Weights of a small transformer language model.
Size: 14 layers, width 96, 2 heads of 64, vocabulary 8192, 3.3M parameters.
Each number is 500 + 25 x the weight over its row's rms, rounded and kept within 0 to 999. Layers, rows and columns count from 0. Numbers have three digits each. The size before them is the row's rms in percent of the matrix's.

# layer 7 attention query, 128x96, rms 0.147, rows 0-76, columns 48-95
031:495485538505518527487488530469475464467464518448511496494497452552463491502480485502529466508509551522485515481546505535490517512464493475497495
029:494512534524565505506455499540501508476463528518504526524452507529460485497488494531499476506491547509473506481506482516527532518462539495479484
030:500510503467511477502551490539495509509523478464527513512450489447459524492484492507521488474533467490517508537480485476468476507498479510473555
037:501447531486501527479503491497502499508471485501514488527463440474474506529563534493487448468497477474522510488498478483476494543550498480541495
036:514493531500553489464502518528511499498495504484495516514481515467509521539503519529461481510496477483499524498531471483498508527521540473506526
036:490471506499446525546470515526478505506486477504499502510524500507502508504517505480567503509500519486467512500490512524508466457458497535511482
030:481515493535521490508537512519517474491499516451508510518455492460502516494481483522456469523503458472531527481491510490502517487515503479527497
037:510505520517508497516491505527519473530484491489514495523499407495475508485488495539492493493490461510501521463514491485484507559534482493521491
038:514486510463475479473484478471503534474483498541489504527475513534485496477460465477488547522539525515478480539514472471531484511473440545475498
040:473473508532526501489506493493506475517516481520508470493490536488499531563511509470471491475491493488509512486485512520475512485552585470530517
037:542522502488482556503514471560507449520519509510515536491498542490519519494500509507486522481511493474523494514498455504528442517503515487533522
054:481483502539473518536473529500508506496512465487530495535497489470471499473469496489507489505509542486458510474519534517481541498475502534507493
049:506503491483521458504501484501489524497500509531492547458518513525543517436507485494510509506517496513488538502483493476531482510488475483463542
058:518469486553433515497494516526491504490512488483516490513495492481495520523508492497498464445532561522478511461529514498508478545485513501529501
060:504461509473521488458516463487481528501486503532493518478497540517513514464524524482508531506478478508543500520484504468503482501502509438457524
075:462502464509455465476490498502477528436491495496489504476491504480550540507504509535506475515474534480492487474517505472522476484507515510558522
141:506456512554503476536492487491490532496479507527508523500457512545485532465517521520506481486512522538504524500482529472461494490473498490560526
104:489552475530483494499478508462529474482522459509454511528483507454516463476532492473464506500519451517511486528522520502512479549532492554479504
139:507518468491490479512474537477505487480538469512445480505518499485517491494512527539508474495491487489510512505481570540507473502467498563522505
163:518464512451443511497513503493498461498484482533480477509512510492495451486514481530487510491509497498480575513456455501493454474551508496480511
159:488503450502512531536510471511489488498469552502452506445490517537481492504503500462529518505513491527472558459498508489529506460519463536482493
157:496553504472535542523499519448471495491484463523491454497472505547549527523503520503496498470483474494512517509452499476494508490530507497515498
151:507539519470519518483509467447541508534505461514478541530540506476517499537492497512525507489579522499496500511527478495505504458456504484509517
157:495457471459461520486462516498462534489488512509478527519508521513530481491478544481495495511498502489515502508490501486491529476501489489509448
167:470507484494532445486523512527514467535515529514515482471552485470511478492504543508479470510461525537465504464483483479476486496477512493490455
151:552503530478525469512499498519492485548507505511488430506513488539497485519497523530484479516545506480550501545498495470517529490532491499558491
159:493488519521517471446508484553517503537517476482476542475501473507515528518509534485490487489490432492533506486504499522516480515487481496503513
157:510471450483474548502492534496481498502522479499493525499509565481467484563537526508504503471466495525509477480537500492454511519489522472503519
154:515568490477487502538500496551521477501509508493536523531531514508470482470482528528539503540480441460471529469450514526481512491497474528500498
153:483501469527517542474525503499465445491506500485572484541499512469509505500501472482510499510507519502486499494526441523501496458479484472511530
148:492496455534502499523477462529492497476541469497521532473516500493502518489509494521434482452466484522574503515473537475505510443497494474510485
152:485500519466441486511535522521490523543510479495465470486506487551487503505508526457467490455505521527509508508520493525466544473501477526486523
032:496491492508457501510450545485571502527474496473515486495472526532502463498533517524503442473503534483463526525489505494470487485492521519472516
028:519542547488506453432481479504482507522503514507451517530477484473509509567503524519491485491499505502470522526480520520479531485481534502492476
033:516478451461496512514526535526499460473477478477518501533552557525491523509518503487506523510553498487540499514483502464498487463499451529518484
033:548473454481502520548461545539536464488516502496515497513525507539491487452486471506508494507500523513483504470513533510482514458484479502527483
033:484457491453535508501485494513496484483516486489533497508441490479486523474527529464471511465508487504534536472483495513455519495493482498509505
035:504525530520511484514485509505501533482513533529501482483543538554495479463523480514560512503492523506504492548494500479502494446453472555511481
037:485503506480462520546503515534485488491514486467494534505514456487470520468508537489511499528494507470471529471491500535491483464463484512539497
038:468484523488443491517509542540508487476519457451542495505512514474468522466522501492544491492497505492478521481527502516488499481463502530530529
047:500495495508534482422517485488494493497482526538458501468523535522523478532479471516512503499536502499507508522496509491530500514550479478447510
039:489490488518469527525485517510513509492503474459496509544453447532476508540477499522499511477476455502510497505471507514478462520472485520547502
043:512530506491488494553492507478497487519482509488505539542511439502473508439485512499506476486444498470503500477489481518487482463487474507530499
038:496464517482514509466463467481494512498496473515513504461486525587535487522488510486536492507551525547506509477502502491521481557491516507432505
050:494515497494519456465531469491479526473487518554456522458527534516525516522518508481496520498476471501524481527491515486522498460543531458487511
068:493472521513530457534506463541477519482483497545535547468532528564505521473525509499496512501495520526510504465469492492484534449478535479561523
059:510509496528508488501500513468504473489472491493477463507487513515485457581511521513482502488497516495534479511494538528458504452519520543522489
081:501470524528485547464511498549499485525489482507581509504510563530481500474501478503480510454501498492479521498511485509477497471502493431506484
070:494552486476551462486520459450509478501510497525457496491500500504502472511516481465480528536484468508526461528515493494516520465558524506469475
133:508506495552486482536510480452515502529486491541485531522447508494463473515524502464491500523528490532508483543531485493494509521544509516469508
135:562466510477532559509517513502509480542486470490492498535520495505475450477478490481506521507498487500491504547476544509480510484482491471480473
164:505475508467462480520481524545489525468546494528501542510486470476492484488479484509491531541520479488479496556481536467468506508490555505480519
146:476503551540461499528524492488508511490483454525527504524493500498531507504521513522486531469512484531517509489504484482459477463462509517489488
149:512477496479524485503470488482511496514506490492465494486500469484516554453516481490548546496500522510473500483542474477518498489486503476501526
161:496505504501507526521508433553545477426504479486530459488508523516482506535500511515530484521479498481551472481472531534505525512473530468516504
161:527490496490477518497534486494509498447502499485479529506524503470537517497465538507479508487548500520507527520474480490487494534507474441473525
163:507513555496507484489499501495490495504473512503507480513476511522524511491489555484470488498486492491550502462510504508522492507455498445480495
162:494504478530460522467519486504512481486497489506491504459508465451517478466491570496518514473484478553470490516507523517495478478547541516482508
167:528512452498497538515487482510505492576474507446476526500534468482540500469510488504482530504500474464532512491523521463509509496491522497504514
159:495494524535509493505476479560495512493499489475487519563487524504527513536501516512474501486491527505466496511506475488488520496512517480500458
164:491524519535500528482520526498442464475514557496528508480476493493505445506493462514487495503515506483516500481502513534473525499496546490489475
158:473491471480508506511490511454497503500497501448513509512516482479506469497499490533539529482525476590545502530502466504512587484503543526491478
148:508525461494482467488521474519509495523473543506482474505491493522490498497501484487444515495520446519455497514556510494446496473540506534566494
155:537519503493511530450490550534505535475504512451524454482462513510563503514511481495479539500517478522507503496489508555470481501477527498480524
076:482496491495469493485501486488534499487474501496514451487487483433546501470518481548475536493499467465495478492515466506507478488524491540470504
064:509529512523501518520514485508476481526464501530470522452474485517517517485505498469490458471463533518515534529481496503503545519489502486545483
071:501515476509530525498470474488447481474527496471494508420547499468499515483518465493482508484508457507489491527517509532467499493470510547468522
064:537502520506464496513512487497521499483456513511472460507523485497501535522475514515540527493465481445491523503535463511550511476461528514492462
084:510499513458457460441501488502476470454521485522519508459514501505490519504539510512479521510503485484484529524468480476515494473532564489487546
084:517506504487497473534527519536514488543500485502437502520538532516477508518462475537535518515525495465519529479508482510498522442492502538481483
106:502518518504530484536492495506460499498466495499474530496479448485513504544462510539483493573478459493522483478478473497510501517511470543509479
092:480525509483497510505437495500489498550469514509459511520498473514495491521503471516503507513514511521472546506504467510496506533532483506511475
103:469498477489499494510563531528529519493478485502495494481482539459525524517501499485466518492511474460528477488518480487524475483516465496497496
088:517484504499489538448545468515480513468505481516474507495497509472500512513476527497507482487488492478510523510490515495471503463503586499493504
075:500526520492554475534491497528472465521512486492482510499517462463540541478477501517501479510509481515528510475458500535460509472517538513524502
072:506537493535498477507533523506512442540469509470498497490469558538493510552515495536515513479516488513495551489526455514512493511534480530489484
080:478500492509468504502494554485513465504486484489486477472499550514500545572533478532480527470508500491504544506535472493535482505566453468538465
# layer 7 attention key, 128x96, rms 0.153, rows 0-76, columns 48-95
029:511550485492486493515486471479501482500552503540504536496542546505513522499520489480479492527499467488502498534462487487515466479514514518499527
028:508535474513464477501535496512511550500510463507514502504533483532516512511569479482519483476494456517534517507501500499463481510523499482482490
028:467488524511492486530450518478491463471505459535484501524539494516504479535485514486487527505448520546537485499514519498513514493521493525532472
031:466536462469497533466493514477478486488557479557512501498477544535525501453495491508515525505528531523459485500520495513530494495486492496494461
031:458498486481468499502481484468504490480521513494528468492498529512455481482487504489510522489500509504539503518527499518508490480467488487462477
031:522544492526502469500522524538515460517488538481499503481505479453460494500492477494462464496537508517530504509493521481489513512497504502532556
032:464522512475507485486490531469527512515507513508454436471500575464490507559528484494538527523513520467527472494483489516452475500508510520504528
033:499497492514482472503534480464485508531460525512447487467476565476508486529530488487493515518505503484504471484474460512433481467518485494509521
035:536517499517523542507509479481466499478502481483522520516486431500537513492486528475528489542470482498516491507496555522509532467476536510519468
040:445533521465482488506500516487556477515511495502520488460530553436470538497551485493490518518494493491496519499509453521511499484503459476482515
049:478478532513466508498522516486553478497522506494507463496499512486493496497537494527488498428512553483488502515513530523498510544526511490512526
043:497492496499508509503522506550470499509482483481503521540504459498490510509491499481466463499478537527524505551465541453540468509469554524519498
049:512460485512528522477518507503481527492482507494487526520494498527480496520469525481530482514454507528528488546491525480492472516443552530484487
058:502478502525471513521488525513465523476508485523501525503474522474515502528503506538501485457530465499471491515479511527526469516511489481514509
054:492511484512510476502474510512499533499490510488501527524527531535486463482471490520520464508486533539483502515505500499479480490468506531481492
085:491525529488509464547470507495512498504449524501490485489474491473513516533502500502489498517503476516517494513459455466511498536501502563552533
132:522459503507497531500529498509451547491499500515494535531475499499517485521509518523517485457508462508466511527481523504506481506467531498506501
089:464531514502502501488470494495583476510519536483495504491541533511552517481472467515503519502480542515512505459507518477478482531497458535516521
135:473516509489499488516499524478528532489466535491487480482477484448548476523468497520531488478486499509513493492456501473470459511465526547537535
157:463458477493503504511434491509500541486444474485489461496529558496493474457507496519525487500502488504517496504486444523458464444509507462493480
151:526490511515484515510478470490512515471457515537501474507510493505472517479567482485502502547488491506502484522492482510533490540520500480504448
158:520517489502526499503517476501472500512537463490493488479483502515527483544467516513533522524511485507510523522461523572509490501514527487510519
158:482551514467468497501518518489500524500497519501498499479522469470507504532560521528499494493522527497491507488503496473512510453520472482478522
155:498487515539515522535509533485502553487550482505512549486491526532505497473479514498520490493492515466488481466523473537504476470533470482502450
164:440533502475484499500498436477524514485503535532509551483483515479502527512494493484466509507504520493504537499544507510488528524477535515482463
151:506435487495517494534510476493502487500509506537531511505491482510501506506491512531515527502518507507508518490503474487461547470530475476549530
156:508514511497503481540489483510528481482514479492542537499486455496519512539499523497508503505515473494523594517531479499499442477507470492478499
160:534485505534491510500481540492536491494514516511489492491494502514504460551517496482522476529497459513516481517499506420483490505507557509508475
151:492520518505534503476498501530510480508459487491493531488494487483451499477503492529517463514488463480512470502499535504445524481491497506454519
152:483561504483519506515471503524506521506527495511499509486517522503533533486494482443498432544515441491501497510536430492498531488506520494506498
149:499461510458504530494503517529489469495522505516500535508521460513475508457555499527471526493512502502524495504492539519485517479524488544517490
152:476507493466525511512476489512454479484506470540488507527512498536491502538522535499483484500524477510508508515512535485516464500500522492472462
028:537492488515542493491549442509490483472544483477520537485521470515505477493526491451496521478521507498487474522485471499530485528491466528542515
028:514447456547510553527476483529526462515477474482543475497513448505492520456499475495475525503458502488499479459482493485535493535518488543500533
029:485497527522506514460446516503511530513499475491507464506441477519529484519507502535503525525461507510439511491495486524516481484482504461474485
032:467537507480452488433527498489478523501507495474470510513445531485496494529507526504496503526517482489526496486501494525484477499485527503466553
033:507514499495453518461546513471511496490506518500453497480532557486465478500508482553464503533504489472511502479548473511486508496517512495465488
029:491514452467529486481497503491473498486523496456483521525512446509524472511476536488482468520503524505492483487507525497550519494517519467520483
032:548513507530516510516472515477521458503481463487512513552514490502493468486474470522467467467532493480489536529496517494452526526503490532487539
036:508515504548495500541476483498496439504489511490488521544486460513510485471467515507454433463539511491506514519495507503512481533486507521519501
032:455531501466508500507484520470518567509531509492499492496485496471472545510548539473527526532480484490514486489498499516489523485497475482490474
040:487520526485542462466495494516451505516471484531477494498530469468510476513489498490509482531508527493507475471491465490510532434509482481503474
038:499457497514498509419561451496488454523526495489517484483524480509534475486461474506494497496483540510526496508483549474492498487501506483529500
039:507536453472534433513482503466494523491512508487517537464508485506486500499508495500512513555466447499495485487466503495497518456462475520482517
051:511522499487513474514465544478516521502502522492493526470510552474484529510502522508524518530497454486515519503483475502460498464515474528511545
070:518497493519470561467520499496477521480543498481493503505475513484525501491486497541503484438505482488481525518537550517474459511497491487501507
063:525545498491544496481485514513475488510496500488499533475508536505470506511482512479486507490511464464500503506518437520450499434547480459497505
081:478479506525482476502485518470522545498517510534490514490518541470509518506522503562518497500525511502470548489505480487547504509533496490512518
105:527484510529495522526533521515464554496526493504479516517451514498510479506526519523522479463515448500476517553490513506513482519460505516512521
148:484530498507516490552486517496511528503549445490470463489465496490499446480540508466507492520489503491522504554471469521493501522488481539517516
144:510533493472494511456513520519512450503484497461519525493523475536509499512446478488509494489494500513504439480484533488427458479487477486520486
158:497511503475507480455477520478478514518510483481504579496509504505467491549513513517510510504487488481503504484500465448500489494541520490541521
157:492531514592515497522512483509494503529491495493458541525486535497522499532521526512500548492508469492496488505470507513479508481478456562449464
154:491508500506513496516500482500488483510462513484484472492481486493535501462528526467500562507500471483490506485479508411478542484494489451487497
153:490499503517489523488453491507547461503505505501506472490507525517470516559477537493555541492516489486515516515537505489444560533520500486470505
157:441500492518502511507500505510438466522538501466441488509497516513475482497438522503479525496522524475500485499513529515542487536487505473538514
154:484499506455495501473463476514454459503474504500509499489504495508539541444487499509503530536495517568504502492479497510521520523498503512486534
157:490544506511481508471470508525504493485544474491469439507489482505488494455495507518496560503476485473489459513505496507485505492537506509486465
164:504526494532507523495501530512452496502515492493462508528526449495547533499536506489523504481532530502507504488514523476472482494493452462532480
154:514453528528544511474522454522537508514479505486476503500481506510568515551521499500499508497480537479460446475502487532507522479529520494482484
163:513572508550488519482525518505488485501473478512485498524474530483420513451494507498493465490527497511509495486495502476505490473506493472452497
155:504521490451531490515512508518510511495498473494499507504509519485440513570536477495488492517497498536479500482456520535478486500467540490503497
152:525509482468488474474543507487526496481524516513516476508517561530559515506496485513466494520507482536484497500496523527497467448491471496504503
154:464502485493499501522503500535507527497509499476471487496492521512517467522562492557490510499483549492520484484504508467488465507499513512458544
071:504522533483511435501484490493516497511478531468515507524495448538485536502517504523511479535453487541551540468487471475499498513494530479477500
074:449507470511566508468530516475511456508515499475506462517474513523482473511529492485483525503479544511493524474504488472526450463545493531482498
076:531520512506499484496502523451526496568473510457539501512516505523515475493519499529473485523495536519483537507480448492514496507527520502439509
071:491472468510523514433493477503473473516525462456497490512527482499485496477512489498494527519462498514501500508475501505451542493528504477493513
082:515465491482525512509494481499508535530491479504516488478512493520500492486504495523509534505469467490479511500461490491466493525527503479463514
078:490480503524497510475513491499500497515508470453506549474492458472514478502469484496485495513455458485470469509527464498448527531527517529518488
091:512511497497523540509539481509499512514516542510491494543529472497494492511498511520513501498545479540528476476498513502453478504528520512505489
088:532474505509495448473531438501513504506526444498448525503511458492501503485492494528492511546515489493454509505464496494456483493522494502501493
098:505501492510486485498556509491489515509537519484517489501517518471485474571521500478528518510477491496493513519530509516516544494483487470498490
093:521489483507503510514481489517507521482480511500462506492498533480495544526485533515483492513531543525480502542462527471547489511474497499486533
077:486495480514479532501501528500504476528507471495488496545520507489474484498480510534482517451529458494505469496554518512497493523490475479511513
077:476488499478501548493510519539493483526477516500478513524481498488492513487487500534498497525446461518484482536515447509484523551459501513541508
094:511495519471510486490469456497522522510525480451501481480470481478474542519483486472497484546497495538499527475497474497490548507550495484457473
# layer 7 attention value, 128x96, rms 0.162, rows 0-63, columns 48-95
108:522482500515491493452449525543494503535564502517528468476478519458501545531521469539519473519512490508465481478542517498514489486507494502484476
110:491517499469511498470494470511482517518499529494432496518540484481488497488517513478495485544514523506510523498488474520443470501513464506508508
116:487473509502498483472520471509448480472477465492503475482492477502508471490505492456524436489467496507512521466496506462463495531505539508470481
114:500489529520470479513458503516487527494497485512503516438493519514498483508447526451491555500459550537511518481490480487447460496507500491505504
105:465509526496551463504504531507517468499491530484513502520474500529499493521470462539519505474481456540508504475483474478509491500487546509511465
115:507474518470503480485498432477492466473476492564473489549499524492505465511501501500506522487509497496466464483528512473494442514443494503552523
109:501542561501529518514505494495522498477527527456500526492512480554509480503475499488477481452478527532518455531522501487520518509499490497479465
109:481506431506509481471457513513494547514455500476531511538478510516514469508463468472478501502491516495512480501464485450535524498492453481506522
100:468492477473463523498480514470510476443508492470487496507517477497496465514495441522518515491469475459506541491517473503554476525535467490483465
109:485485481470530522511492486502472503499489527564524499484477503490502488509516484495516497543487491503523532498478533474431535496456486516521477
115:557513466458575524528521525515537494530494484548506480520508476491500493475468528525500495516481541510487522508540509511488457492527571510457500
113:476512520514513521496502503500515478475502508510502521506524517521502519498508503496499546504484492453466478473472500506532463450525534504513593
124:522527451493505496488465452571490509489490485520499497527466467489517481507450508475499484483499501487533502481475498476499485503483534510502502
111:460498485483483478489459499487491515502483477520537517504495450531524513496496517523496474517528477495532464537475526518469488540474481503455496
117:489495480518526486508504500525496497484500440531489503426486513542478514503500473555491496529534538451519527475533449509480532506494466532496537
119:529507504514509455541504498480491512503551490511475480539495505492493559524505467509523472429455475496501494456473496497487507485528481484487519
116:470515506507511514549548478504490509543456468482536483530533466519518457511475445502478499504464492529475517524509484444472504535509495537497513
107:512467537484496577475510494494522503525497489534477523484453520508497536498474528499490490505535507513540522493489472479506492502479505489487493
124:484490551497498486478527544484504522518511504535544446440499513464457497492522533530507516459513495476508525493554523522506491507502484473494481
116:529522459516480508525443521494475479495474471502524503518505458522528490486541475488505490480507490526470497488504481525451496546458517498487529
107:501506523459508488474524482527492550523452438517510517528518492505516471500517444481492550497516490475526518507499535509520531515472530485502531
113:521484502475506484461522512499508496511496479484540498581467518464510507462504518480479526514493516465554503460474488499473514524488524549482482
114:469478495543497483491465479517540485562494455512464490494518483478505459522473461490491498532537470484499472491576483543495470498514502466526508
109:547544525492533453516506454496475484486502495488543463479512514479489479494496500486460496441473476481511504466503493471464497509534467543533484
110:488512503469512532491479493478543511509557497492506454474491496501489490487472479504517525432548493511460536535448510489491505468469493511504484
115:511514492544520463508540551551499475491526521513482502500510570479480476497496474532516531541510526496519533489508448513519523483475536463479528
111:540480536517508559504499475467498499494519471486540478500496527503524493513510524509519478509464484503519518452524475486516512507456482547487534
114:430497514459549461474472512479506501502483447483496522497487534520542466476520492514545458493503531497499518507535537498487496513510506501523474
118:534536511500521497478464473498514503459522537522487494554452497486520506473512520503427457535492494502545522522511553477500512494496517484520480
104:553490461471495510516507522485514516455499464475483495524517492494504511504495486489478515521534517539509463471557510486491530486531533499493476
120:475505498499509512469501496509509538528494505506504480553461534512449499504507509533504542508455523519506527512540506507518476532532450523528532
114:469513495503427523472579470480517501514506524519505490517474493522505487530521498473580467513498527476540448470472486493483480498528514476520496
122:496469482508548501432497507508502511514513494471499505514496515447484478518480526458472510491518537502462519453467450483491505489493501536509513
104:500502513513526521549487539547551492508480550489450517534495499486498484475499468520514473441462526492548521523504515540482513516474506437518527
107:539519532481518485530516494479481505534525509498477486476490501489488507480515447505553498528528501508492510475483523486478464514532505443423516
111:480501532512543510473502512498497563451493479526504494492557511468528521491513475461527508520526505487515506465484530497524514528572466512538486
115:489467526512519505511495513550484503477528501471527480544590507454491510523463485514496535503539503473542510517494494478500477488462496503490466
109:446475461527522473540520490520522476517514496555505501526517525507521528476487519512529469510505544500478473534461486467495500506524509498488481
114:480506547490501538522491508527477512480490546490520505520472489502492470484499468474482533508525513523510484537511458478488464485516519511508517
122:493506519545516487512530508487536513469492451515495461491527462489486543526505503468491479540475494512527490496483511492455482514502510487553506
120:523489491511527480512521483484475443499496499439496510507448475505506484502505496445521479559565514521530467493472530488491509510493498527539530
110:536509476503456455484538533504452514496479478537485527488478480484525501536469480512478490510488509518478501482501482483487542534481457497505438
114:482505492486496444486500512492501490509497491478549491500494515554501573508539486485523519483466526493506485510475485473530485504497502506513484
126:508496508477526524470518524501450479513499502559475503503528488445520496508481531474541520504441474525534464569503463488500524506508464506517471
119:494481499505492475492505489518507485519530511470481528497456502512509522478515451510502534493513481503511546479481521524460477496544549458511486
107:544492533455453469487526530516515522533505496468462476526438533535494514475490506494531484506495516444520510542526470494467513529512518504491518
116:509534518496471517530473491554475474522487523519536506556491513450509473506457502509485481536480544494517486467491515500513503544521478509473508
110:517491530515450454503490473456501540510551500483483519541539514502489467480501520522466502513497512528454481522473489528468552509471520491499532
110:484452484460493474529517534538518504490480506495505507484495499482496465525509524490501495476529448527525462449511534492554495487521468509490495
115:474451520517497499490497516455479465452538515475473510498497505498461558494475453519512531524484497457496519516511488515449482474503505509472487
115:450466483490536520464514531503504485494528462490484511552504498503515472496518546520481479504480463518475512470477501516498521551526468453521492
115:542489548498503481492466519505520434536532491561516488509521483536504494492523492491502505466511547473475513501461473525537515478514499500461499
114:542500458522482506471527460490551520530549532469516522509512483491483500485524483528547510486491500537538514482515477543533478485505462471510474
103:516500503507527502520529523534464535466451480477498516474486469494523505506487492483506506544470466547473519525501519524504515485452501494521546
115:500500455507512525494528500482485517520518527515515473443501502485540501480502485512454526464500502475580500504496486511459520530512550508500492
113:487494456527548531481506507446483537534497551491562472480470470515492504501480506517482482557496506483482496509514521476519481510518500471480518
107:528501529531513464437465511541512501455519512503483522469472462512489484471485489460498516475480520560531506524515489539515481482495494513494512
121:529497507484484490529491482442486472562453473485506538486475520439530484493474465461494529527454500510512446546483524489516487514479502511506490
113:534493454501499493525503509553513518473490492441510517493506528503475505482508566473539511518471539485449519543520512502473469527488531492530456
115:471498508497467479538521512523504515451524488498515494539498498471497507469504472499499523508486486508496485487558483489483505494519556510468521
114:478486498508514489509486536508485541531481526496469484529501453563478510514490497500478531512492481548521491439527509509533485510481518538510471
116:529481481510525501470500515444468460501473498486469501482485511462499508534519483513487485449507517494500526552539514517496521490490501515493515
113:497484529473478496535502541500515514467513525529472501506479457505532471510484477478435487564466472503487518472496507502495500489474468494459500
111:508480553497451489493511441494504488536503468465469471439546503512513509486500517537483447571458500495511542482495502482532503470482520495515480
# layer 7 attention output (transposed), 128x96, rms 0.125, rows 0-63, columns 48-95
110:543521503493496504478541447518500457475507474478499512470481498506491474534558519506535494467488531501481548499467508449489445550529530474548521
124:510494537511490487495519554505502528476512534522481539539497511542512545477510528528491489545512491537511518471526504504517472464510519468509514
125:486539472508492506473508436495509540489542486508481504500502509449510520476442440473476532472487511536514510523534513500496485492481497491530497
122:477504499472535524509517523522489540541490487489563540499519487516468518526522493504494501464525530512514533483539560490499524442505508489522475
115:540507472509525528495520508476521532557495560443456487486520470476510493521482490496492502488510542497513516516525454471513490546513499508477492
122:499501457555481500523517501485467455505482478474483517485540499557501507473510476492538531491484527516511484510503452486492495482480463456476481
120:484476500466488503501577490476495486519521517472523478467506516459536523541488518515508544474531486499491532508481484488475525512526509504496517
115:516527507474462520500545501497508473520488514502471495507514504506470468486495513571484468490526496508537473478557507537503494530456486519472503
108:532515511515472520466523547495466549514529500480480498467483515482499478511511543510535507518488500497522492512452503467474518502504471493517478
117:513458514562494555488481491526493491488473485534510511515461532499530485506490513485495512486523515497446509543509485538466469445496531480482490
127:508474510492522444530509503466528539509486519524490540527503514479482504536517538467519534471527516506478474471445504522562499483473473459485472
121:473499473513547455524542551534473476515515489466530503490492452505482476546488491518563464520520458524530536503506480475445474503509482515516501
135:472532509520477458512500505532485442507470443503472496524516508530468526487487487512500531467522545510462471470508500551518497537548495519491510
116:538472459510494458510497492536483465478515495411509494481543533516470488462505493493481471542502539512480468500492510548512486487503479516480498
129:479498492517481503537548524503536547477487505505486510499538517481550516523519501489562481490499470560492484463514512518531503489489512471504486
131:484478496490515526506462479475505528494486478533484468470524493513480482533484554507520479533541502526536530525467476493499496497533532486490504
128:517507465498510491482531470527507427523476547510453495502477500539519535441484469539473494508503495533536507541543518496487529497502468467489504
118:475522487517513512508497484478561474510469480496497506517486521523531459523495472461483511516533516491496476491555502488549439539485486511492501
134:519500516461531497525522486516510534494520503537450501491525506501562519541569507504456527477460504529474509534491509482471539471513512467494512
119:501530503548473472496571506535523471547533505504495519496513531477490492441466497492475474552519509498492491517496485494543529490476512501505524
113:485475508566524504514532537485506494475514518484461494527492537543458522499466490515528459468490501487463507500489521464514509533523474516468501
126:478440477492490518496491511486485550494504521484507530493511482499508495478488486530492533528470509547485528499503506535559469469460503527440551
126:520511502520461473532495533489487465505505471502523518515515546515488511536515492466509521491506498525513483475519485457463501510511512508479542
117:511530469496487502468454521521495503489473521511484474501476418528501551481501502523517495530503522510490517509472456477508555504526524521506477
118:447504506534490494517520502476497515526491533487463522531511489514519456513520522509462536565461541521493537459519479490474513512518552490531439
127:491470506470480497525536491477555558498520474523516530423461508445510515506503474476510485526519478507493472515523494463485493498508517528519510
116:488512478477520501519522535528523508514472458513527519494540506484500500478483488547507550525491512477512503510500492469533551478509517505488513
120:515490516495470481481521481491496483509536514472515523518532483488498487501485499539556499510534523498461464484529493499515550530498460473510513
122:494482492481494503497457495520543475501485486495460499556518486523502474453475535485507504536482510449523500558483501532518479518536490522501548
110:508517533497477465539467514478498506470525528475447512460468490490552475511472492510509531495515448477522485509468531496478482439520493531523492
131:504496470446465494476525482535486529555504523513495466520480545506494532511502529467531503484534541477504468481459531501480482485474530526543509
124:494480488516543470490477483506514549526475488512511517456524509519484501523506508522455502487460499516535503495482459599484503520470552512498570
129:501532498517492491521470488490499516538494482511484500493526484464522504518520504533503536533471492490517525540525535501490530506442517528511509
112:529458550514499539455519475482499504519483511479488506525537522455495514518509499502485523475498520500504476498481496509530493473509470566545510
121:489473492477538473497531479457492500506504514513501502520499510495570476437525535482489475467501501507495503508477448528500482481523540544534527
115:496514510466521537468513533489514521519522494506486524489484478497509505525470531544548467490449522524524505508518497499471454508481517537468487
130:517540504507515520527484506501463512527461465488458501487446538489485530488493490499519521535508552475508490480549481500514526492509516534440498
114:463506474497494464478474463446488513506538482506491495480498471513473531517460469513507511486506485465520479504534500552499502484518496480505466
123:488523532519486525510534510493491473533510470491555510511487481538509498527527539489531487489485500468509521520498447533542514475499494508495484
131:491504504482496482503481539530483489501514519509514517510486494527482515448478516480469512452524532512514526569512482479534491518472476507490492
126:441529500467476500461444519505521448448506517532511483495511499501461503453489483485488514507484504520491523498535505515517485512502507503504515
119:487523506538527530517480471468556506537481524514516503433521493521494477446545493524528476480541502488467490502494532523493543542484495516497511
115:458483524557497501443507494509461533561542524549456491491484484520513494525473496441506486517493491500481522487492516499495518487505437532483502
131:492475501524536507475473456529498489471507500524499464530465486518503508469501514564472531485548501520502524475516501498495490501488484538507492
127:459502518479481460533507471518518517494482477509520483506524511481494518513476480516506473481461524453471468490509494423494518462457525484497540
118:451449513493508493501496484475518496512534489495494553481531508507517526480472501512525518514535531450483493489509515518503477500483514518568519
129:520539479509488493530477520501517520520489502491459496553454500512425511462539452490538496509522472512505512516519489521534506524498545524516532
123:489458481493486519561487516484494422506477513509527569517495485489513486491505462511498454493516541481502539502482500500525487449518509491507549
124:496524575498496499528488527510509425523497534512519492477506474483484494521537484534500562511488502538498491516465503485479482506537485525459497
122:503519447482554478481502477509524532499480486460514491494533473498479457506486527496497529459507486503457492470532519428498496458494526520541512
119:507533463508482488497491514509476512498501538497524476508491513479491464523525443517515525486523499501468470512464459484505487491478525530487514
124:450472460446486492459541497457463511492473484484472509544483489485466458547553480524497501485493469511501488536449517527517482463510479479506519
126:490535503460479474469506499478528545486530530494513513466489511493522497543518521501456471495488550481498523483502513471482520474476522527486542
114:504536498502518533523441479526522500488546480483496490516516553494500458452519514471480482496523487489486493539543501518483537528459482501488449
127:509509490495503508484492526515497537531513505530500535549497499525509502439482491540459473495520510535431501508462498501509493512511542489482463
126:557513506509502448489484508483519513490491486543514528532489485461487468467501482491525452485500525518512532470507520495504521476539456532488496
116:447499540513462508485463507527520486502502504508482508511505513481486487481516519559467502487480507459495494490480492501503520484516470515545480
133:493500498440532508504486543498527445483548479490467516515531471556478491485540464489431483479508526512517499486468496493481486489471475496521491
120:521485511512528478455467517516506494499545482465490558484477496456482495480519537494519528461508528465515534535520488534501546489485531477455498
125:527499510442502526520463486517503505484460527526477527505539515500475533499472480515522482531523454483508500494491471487496507484461503551502504
120:488459500466484459524494496534504511518479483487544491478484502513487491458498477480475500518491478486506464517492485454478465541476545535453464
123:506493529522464479463495475470525513486505515519494456539569491513541520509525483487530492526517489503493504552495461480517522487511545514441451
128:503509521465500517489496495481505510522505490506522508534521523496522538460493484505462535543514535490472516523470531521531488550535495537514507
115:469471465451509510479501501522480519488504533497535517533539519516546511507551502492518524509517477443545506464529496467507518526506500507468489